{"n_layer": 8, "init_std_up": 0.0549, "final_lr_fraction": 0.1, "dataset": "wikipedia_en"}
Each number is 128 + 32 x the weight over its row's rms, rounded and kept within 0 to 255. Layers, rows and columns count from 0. Numbers have three digits each. The size before them is the row's rms in percent of the matrix's.

# o: layer 3 attention output (transposed), 192x192, rms 0.158, rows 27-49,90-113,154-176, columns 0-63
# v: layer 3 attention value, 64x192, rms 0.142, rows 27-49, columns 0-63
o90 084:098117182125132157083111085125109132112114189130119081120151112050108094117101107133130129112073100200118101098094130159163128175104130157142122133177114138134144101094168100169172105123128095
o154 093:119164151141153123095093086186094140135059103105128133111097109129108141117133101113076129075205150104169123109105127028163107183147102135111126184052153152206115058088121134076048102113183169
v27 103:127111172098152106147108163097067157116188099056049104157128080162099139102117115117108098110159106155162146115105170100155104074135108114169126138150148087098036107136071157135154136176156157
o27 118:099142124159170123162129096160134116138146090097182025176147102135154098076162116177195194120130145117118076113206124116138109132121093092102127098137114164102127102137122099169137138096080133
o91 081:156143110114146088097134084169063121090092146126085183086123185085080149129230088108079103134120096130186130123122079091138095158133117152102091117153115128136134184117127104109137127127152068
o155 108:120114158104101145142142095091161112137116141201126169069084108101120133152122142145124110122152130099116109095090127160065173064126146114171150168131132140208147135108169125101108149171105115
v28 096:127149129167132111092174143096112101144164134087103172107147111099116132077130110114087110090132161101160160165122130107112108174084170081100112153193127206126133115163093045093139174171102155
o28 100:076074169107094146147089199087076155096135179168179114146120123148108125053156126124155083095087116104115121107139079086114073125162054122148154109138116059144137155167165154130160170087157132
o92 100:173132073156126153159134059085152162158091162133126122158194128157173167104076155179071169133147157141119177113123183159118147112095153113167057122125153096097112130145102135143083045141138099
o156 098:173169140124174113110158136199139072102130095093123130123101153137205177190165148103154091195134111133105107197136067134160156101147133161111177113124132126163097113083182127158114155144125143
v29 095:151162141184130123141083124116121143113181186084091148074172094134108142190127125114114109114116124140164163147136047147115142109177105128162102140108155143157109125129070104173094151134144201
o29 112:132131142091184114091116051159123130193177138097083100093121086137166129096148119183190121127160119098134093101165084117074170193147114130159112091160154118171146150143110141171142152155187085
o93 084:111130082117103105128153158155100123141106188144117112139142166150060180167164156091134192146136079156107117167139120157142115107092141152126114115147136152113086139146204044091207097131087145
o157 109:103096157130104184154137186054158161091105082138151156182150092107161072139089135133112118109126176093115155134096195121141080110121126110101201152071120124083092135120081167131112127143092083
v30 093:162106092166123095157096131151115082107075179141103131087136143172119092204131119131147121140081132124121158101160102141120052122061200139208140125162169076116128154139103071087153144130115153
o30 117:125108101101152093134121132089166088167113158112156145154109148112154136077062130141112094090090149128062126104101124130100145139164127119149174124134116139151097182168151134091136106094169168
o94 085:145105085118152138096113088136096166097134130116097121125174161133078206202167106104171092133110146133188085133155119111130120096108151160120126084168121169192161119106127140088118090125121011
o158 099:114144198144168129122120148141075126099113100117153100183118096147107067130166116137112120139166059142116211115105094135108152148143060073116095133057137149094148119113112127163120166145105155
v31 096:139128135105138196160210098133105113133128128118147084171098188111181097127130127095134173111098125124102161128094103170094159059135149161133142112158206138157094150146147088124153114106126131
o31 114:103099101181130166119184129109117127147128133102103104140076094104104105079162123107160130118107116160124205115161123084140148155140142107153157175138124178184103115147155150130101156163117137
o95 084:109144145134104141058108112127138164090148052102130142152189105143066106099096122185110095142168138103100073081086161095085071082128116146135184132107122094125165135118096168131146121116151121
o159 091:119139185093139118115079130171098172151096151146134124153142118135150097185111123142077130127108121093146119156124120153110145154105099120113080054120082147105105145097121148137177126096143089
v32 096:146079039140117079107156058144103179087153177143126106146077050164089118110145131109130099160165094104125140131090041215114129140131132098114096094136138118120167111108125133130117129094173123
o32 109:083098151127128057194123140105069118220116143146157146092176115231129142173164165155125154104113126145043135091137103116181150112118099163137146118170094171039068118113140137139122161122133152
o96 090:156135119149127133126089149187114169050121158145077119085114148116128158161151148147125078124104101160103133165165068114163155155127124055098086062109156157139136137125097170111107105153163108
o160 098:154157160171151168076100116144186122128165139095152138133083154048129136095163103111162207163104149125178103124174221138082102123103180150165124205076131091136119161117161087142130090167105145
v33 105:075185128132168164116158127121140130141121126112097158141063129106127108164091143137159090112157110139086097066069092121117100150097111088087098122168084120119144118140151102147154086156131056
o33 120:167072170131119111152160091095148110111084164101140092133122175154129122140112087123081191131091074168136153117205078087065183180171084116142120157149154158093165110124088189117103143123135113
o97 084:139182130121125104098116152068183135145138136178117082110148139129118138104142139101129164179125148173149047131101159188121112079080207114092121135099158137170108147152105070167101125102192146
o161 100:127103126109136146059118102142107148091118097117195142139155148038133148105135115166094127120117149089121146154111180109171144134176139138137081101114129108151108146159115103089193117145131125
v34 104:206129134096082101129106118123141118112101124135129139126105126104042187138112105098168128119146079099102172212129153136131151097164099160112215105134104067176113168105149162152113120114130131
o34 110:084076103104117141106112127195112157150111134169142138099082140133104089154188141109076145102121131072105048106136190108095095111130112148112099119155143197173147179185084131169150111144069064
o98 099:164130118161117114133180123089102136105206098125126079111151120114125124145091105108095119077102127191174077120115107109154112129094143118141176167107163147108142112109099123071089125099090103
o162 095:032135112129131147114094131119153096172096141068174122175131091108227112033191171171167120155147155110133202137163091175113106101133161117116102117088124116126084126163166097136117130171160123
v35 102:129185200146116126150116105081126081118092126108142099088114092087153176158138126116146196207097114154108103086103089084151096114105134144103163152161165120124092076137117109120170111131135115
o35 110:093089128174135084178160156131141130094131148119136180092111146103163093075118082163152112121118131109122159192176165179101132088150125120164141078200038187092132094095107126129181115089108121
o99 092:126109119088114154096096188167106104142141044113137060125145120178176136124150163103125098170116118155130134128103161128178105099154134117096182146128130128134210106190130154141100119163144073
o163 093:144124065120103134128154092131140166120148167110148147189165122086151138128081142096122121077173159103119077128144088157095110125115123116141149139154136089148101165108193143134138161135139105
v36 104:106107108144077146169131158115118136126170096125153095109134176118092151190083107042087164143180143096126105061131087144117132135139138186140148099135140086166121122034115132098172135177091158
o36 110:138122132120072145092128108076139142088143119184175147093115156138114109149098121159133066090147115146086153113100098141132112107108123108085042159096119118108206127119147091176122147116139122
o100 079:122115107075162061214127184167182143177135156177068166056119102144105201160170130088086142149103118126063091128145138136116139115094127144137144109084125154173138184131079108117175152112159147
o164 097:102136145124154165089118057162107113119104123084171172191204108071159083099179136168115095156034084098228178149126153081104128166120087119105141119169119145156092149180115127144113122092118098
v37 094:140159086143153132123166085078140151096155146105150102096050190098104126071148138102101112139095154132190139165122147092144130164166169149133118098132161188101122132136156097158144104095111156
o37 113:103112150181091161092109148108163155116128157164152134093132049092178054090146172119082185174128123109088102142166142150098120107135081167073166080093116137094134161205141124158145141149168066
o101 093:109127166126118138098179076132107144132107114109181120156172142177114204112095097156157163122178137159119207093119127124129080098166178132137129127108212105112126097139118160124124120148086107
o165 093:129170159136155098157123089145129105155146094177087113130117187126090120194159131142139057116134123162141167101062094121187116114104125105180091165165095136225125117071163098153150115149168184
v38 094:089129117162098121136112160142152117093140175147115144125114156156145130137103142127176113064124167144123144172117146165134164083127140145060187147161114091104099085106086145137190191200107131
o38 110:099151152038123087158046132107141140122136105135076115104091137152150150094094152187144162080059152138125147102140145122158099118184183141089101149127147137148119145128077185095120137136133131
o102 078:106154149064126150136112110094110158126089140085166117124135103166175068171146095100151089151102148102133140165103126078184165167119082092119186077151137148143138110138111112108075101130116097
o166 114:158093134178074123119174097201137091154120097121175065120133141099134203096201189125148120164173139123139111150126120160097092171127116125165101143110123078070143155118205076141164112100139190
v39 092:108116126115171139147094160088111082177179181114098105139096070191195156062118167137171106134080171139189107170146084162121113126120123150125156104079185087085124159137117135160121151174154153
o39 112:111133108124192159155122122131099137100174147095122118162198139164112110176144117112154059118196139155091124094121105169129110099096176104139083100077143118167107067138105180094180127131193129
o103 079:099148129087047100123162121139128107140090083185149128142107139138169133094090095158102113156164126014135147131104103098092120097134110139128138130129064104118126098146149119110098139109124128
o167 102:163149151210146130104137098101125192105136110140147114102093116112122111082093126142109212117087144163146087139131133101188094159177098118137120120113174165119124167080144099177103082125096111
v40 098:109146094149118132127113179121150161112140161121248135140134134153168126118124081137141123116121151073100122142111125129170135135120140117070100148165113179105131130117186149140071118116102142
o40 114:127093163141087097180119150137113100120106150146130139109083053163165099138103160142122127129120170116161020106164117172076103089189153139098181172134171165184090159146155192049120065093161120
o104 090:124180114163186127184201162112111113117111152145077158149104158144120150135109156111138138107139074095134219151081161126170162112136137096168108169144181116121147095070161119147099120192107155
o168 096:211068138113143132135141098162114133104120123132126088121144126064095114146113087089086148075114103101129147138093151106133102200081131120102098085119078093148130109123054095178179188156142103
v41 096:117122107112150105140139154092166148118095046107169140073139088127069102170114096169161133121094141101142102140146111106107117064109110112114094111115164153113173045111116115144055123105144056
o41 107:177114107161139144118112113163121138147088152100096169146173135199142190120135041148131157181108133133159185163165121204140071127051175158153159141103137174072100167130168132103177131127146122
o105 082:085164127108112093135137177095160118124149106112195157105113089103156104095121134116098143044137157100124140154158142134093114164157102107067135157059138097165065064138098095146121109157133157
o169 104:101119177140112144118123095105081110143157153220115084175049132122111122155121190127129111119152126126119088109051139082135150119121130076146166097155119082161145137138126123138167127071144156
v42 098:122132148106163100063159144100112108142112127116138143097093115219136107133097130138135076090114118167065139102154156134100097168146188104154185150147161097077120125140121129193133102077104161
o42 112:146127149127126099144141108078144123152152099096115127145174127114144094116159181141150139131139178140155131123115118163160166059095133191162143192109118149154166149116120160156127164161115083
o106 092:108106144078076154145097165144120083075107107146169094140161099125097137137107070110074141115117104130144177146142096145085123165158134119141118109102131170111144123117101106149084113088108114
o170 100:126122116171122175125148092113114134115148147130157086078110161130174094122168118152169121156161129107114132089137119125160102113139129114120112094136118091166122174132176132055131169184161178
v43 104:181103181110180107149097179142100110136149073107108146084167084108081107098089107135103133097105174131131135142155103092104157128144157153129112167117088159095191127179106041101157176177121099
o43 118:132157130082149206101109122145142105116137103178112144209123135170128116176089106131127130126141162105162164162160100119095161109150177148185181148201088132136132083138105152149116146099097118
o107 088:129144131121165129188140163103164104124149164162148134102108133088145134060118151102115117105096107177071108108121119164196106148141113095147124122092185130143142115160137114129138123102152086
o171 100:077129104180117138134159126115098187103101171076114134145151118108129129149135120114153082142128094091137074100128132183095099134127048134094084096091194066133106154094160157163167140139162189
v44 106:078106109147167103095136080175071149122075092182175151057126156141167135117110075149095183079097095188111124214181111111125151145147053145094145093175097135138115109139121093136093184110123115
o44 114:113114141141121145057079128124120153171133132090122122103062178071119163125163082108089131090180125112152151139140170143078169128119108111099118081123146130105104171107106114101118130060155132
o108 089:175132115123096106163145102143161107073116146111119138108152096173163121113096148113181147142117147161117179093145067143255093182146167113148089138075160119079100123094134138136112118140125154
o172 098:134163141109112101150139195091155120144136094073109143202136161185092081148126135136110093153086151143113132087048175131105099097104154129146171122117137134154117145176154170150179161135117110
v45 105:102112124168147122157125120127134095091137113154113113103142135213122137175149049093153141059151073143125213095125098154175186116128048152101087130063096085116171132166175141137154190103182145
o45 115:126134160102147139150109145140128183139103098102168167169143159150112063107159128107027107112135139103128158180160073101088116105092148129100117114134042111174168106104105073098171137131132131
o109 104:138113130088119121141029127115145169104128170112115102103069148033198174142161151109212126151094142103138121140075129137132155154166123118077054141118160081157158122148163138168130120132181068
o173 089:121148103179124148068169110091102155178168124104092159123102104104095152096123116137121129153071119154135085088152176118141071200110158097135231101130188217093116149078140159114058120174081149
v46 103:130149218154154102120090089144150174112072135179159158186148106179149116108118128131130054136107096135120149175154154126060174138115119154127046141084104108123124106129203121102129082113103100
o46 112:129122121220141120140132103161150097163132139138125120103133134052115073095135139091149193135117139115138154134133076153133115114155114127130080116208136092103132141137113081071090156137125105
o110 091:139080073120085123160195135057134096158187123150101152114146058176134151153147132125125156087138139132130077083124085101131110135131106125155121126110123081164162181169116180148169117081109149
o174 096:130161134051186094107120190172124136089156118079199094119110200152060119155082118135114163127136081181109119175168147175100107110126169127115115088155101192165097145026107119113129132169121124
v47 099:129099079149173143155122139087143127138134142161108147147148106168108144179167110163150139056120140133112152112091145128129178109165191131065145168155148164122085149129174096107149149115113102
o47 116:143148177098122160172160121099078139168159101171176104086153155116091166078073065109125097090159132128087030154171140160066070169124151125130145126123150114117117130097149158146150146132146199
o111 084:152139068129176127123088060141131121135119128135051156086137167101153147148188110084089114165111187197180099116146101038153121116113145110095115107118172165192142150153103148060104147151119093
o175 095:090139129177067096139133182126146126116150155090155134101094125117141056141127160115131128160070118124186169125130090172157167145129126170163093126175091077163167125111146091174105130113183158
v48 098:105100130115145158157095171109106126136094169118130150112143096126134127184171120112195154066152077119136108097126135139163111128131147137074113143076131064162131199213176061097178072154124118
o48 123:175124167091130147130096113131170093127204136163065097185142156081147152129147136194091193162127063147126131199062106122131146078102148109074190035117102159102153148162077122099097098164125138
o112 081:096109130097154126092110130093144123104171119084169162118183143115120088120101148140129096141096166134112086077151109096215094220098123127129057126073133154131134116097127145147167138090132100
o176 096:148088089131110075174165091120053162136040149175160100116096122189116172123123122092196129137081165124135098174139139143100148111146153131200081193191101152151071094178108110135148182107164155
v49 096:145176116189129096201091111157147121101173137185091168135132170127192169185148084125102098153157127129121162189126150142100137109189192151082166135196090131078145129077118129089140081074137109
o49 114:158165113154140126136137133138168100133085182122136117082221138171162155166156168091125150068134157094121150103176137163151154147106074152158121087137149121157098085110117147132117100154091139
o113 083:113048107086095092125077093106063173059180126138171156105084113090131065122093164098176098151133182082098105136178098060165141153146134123107122143094150131144130106199073131098077111093168098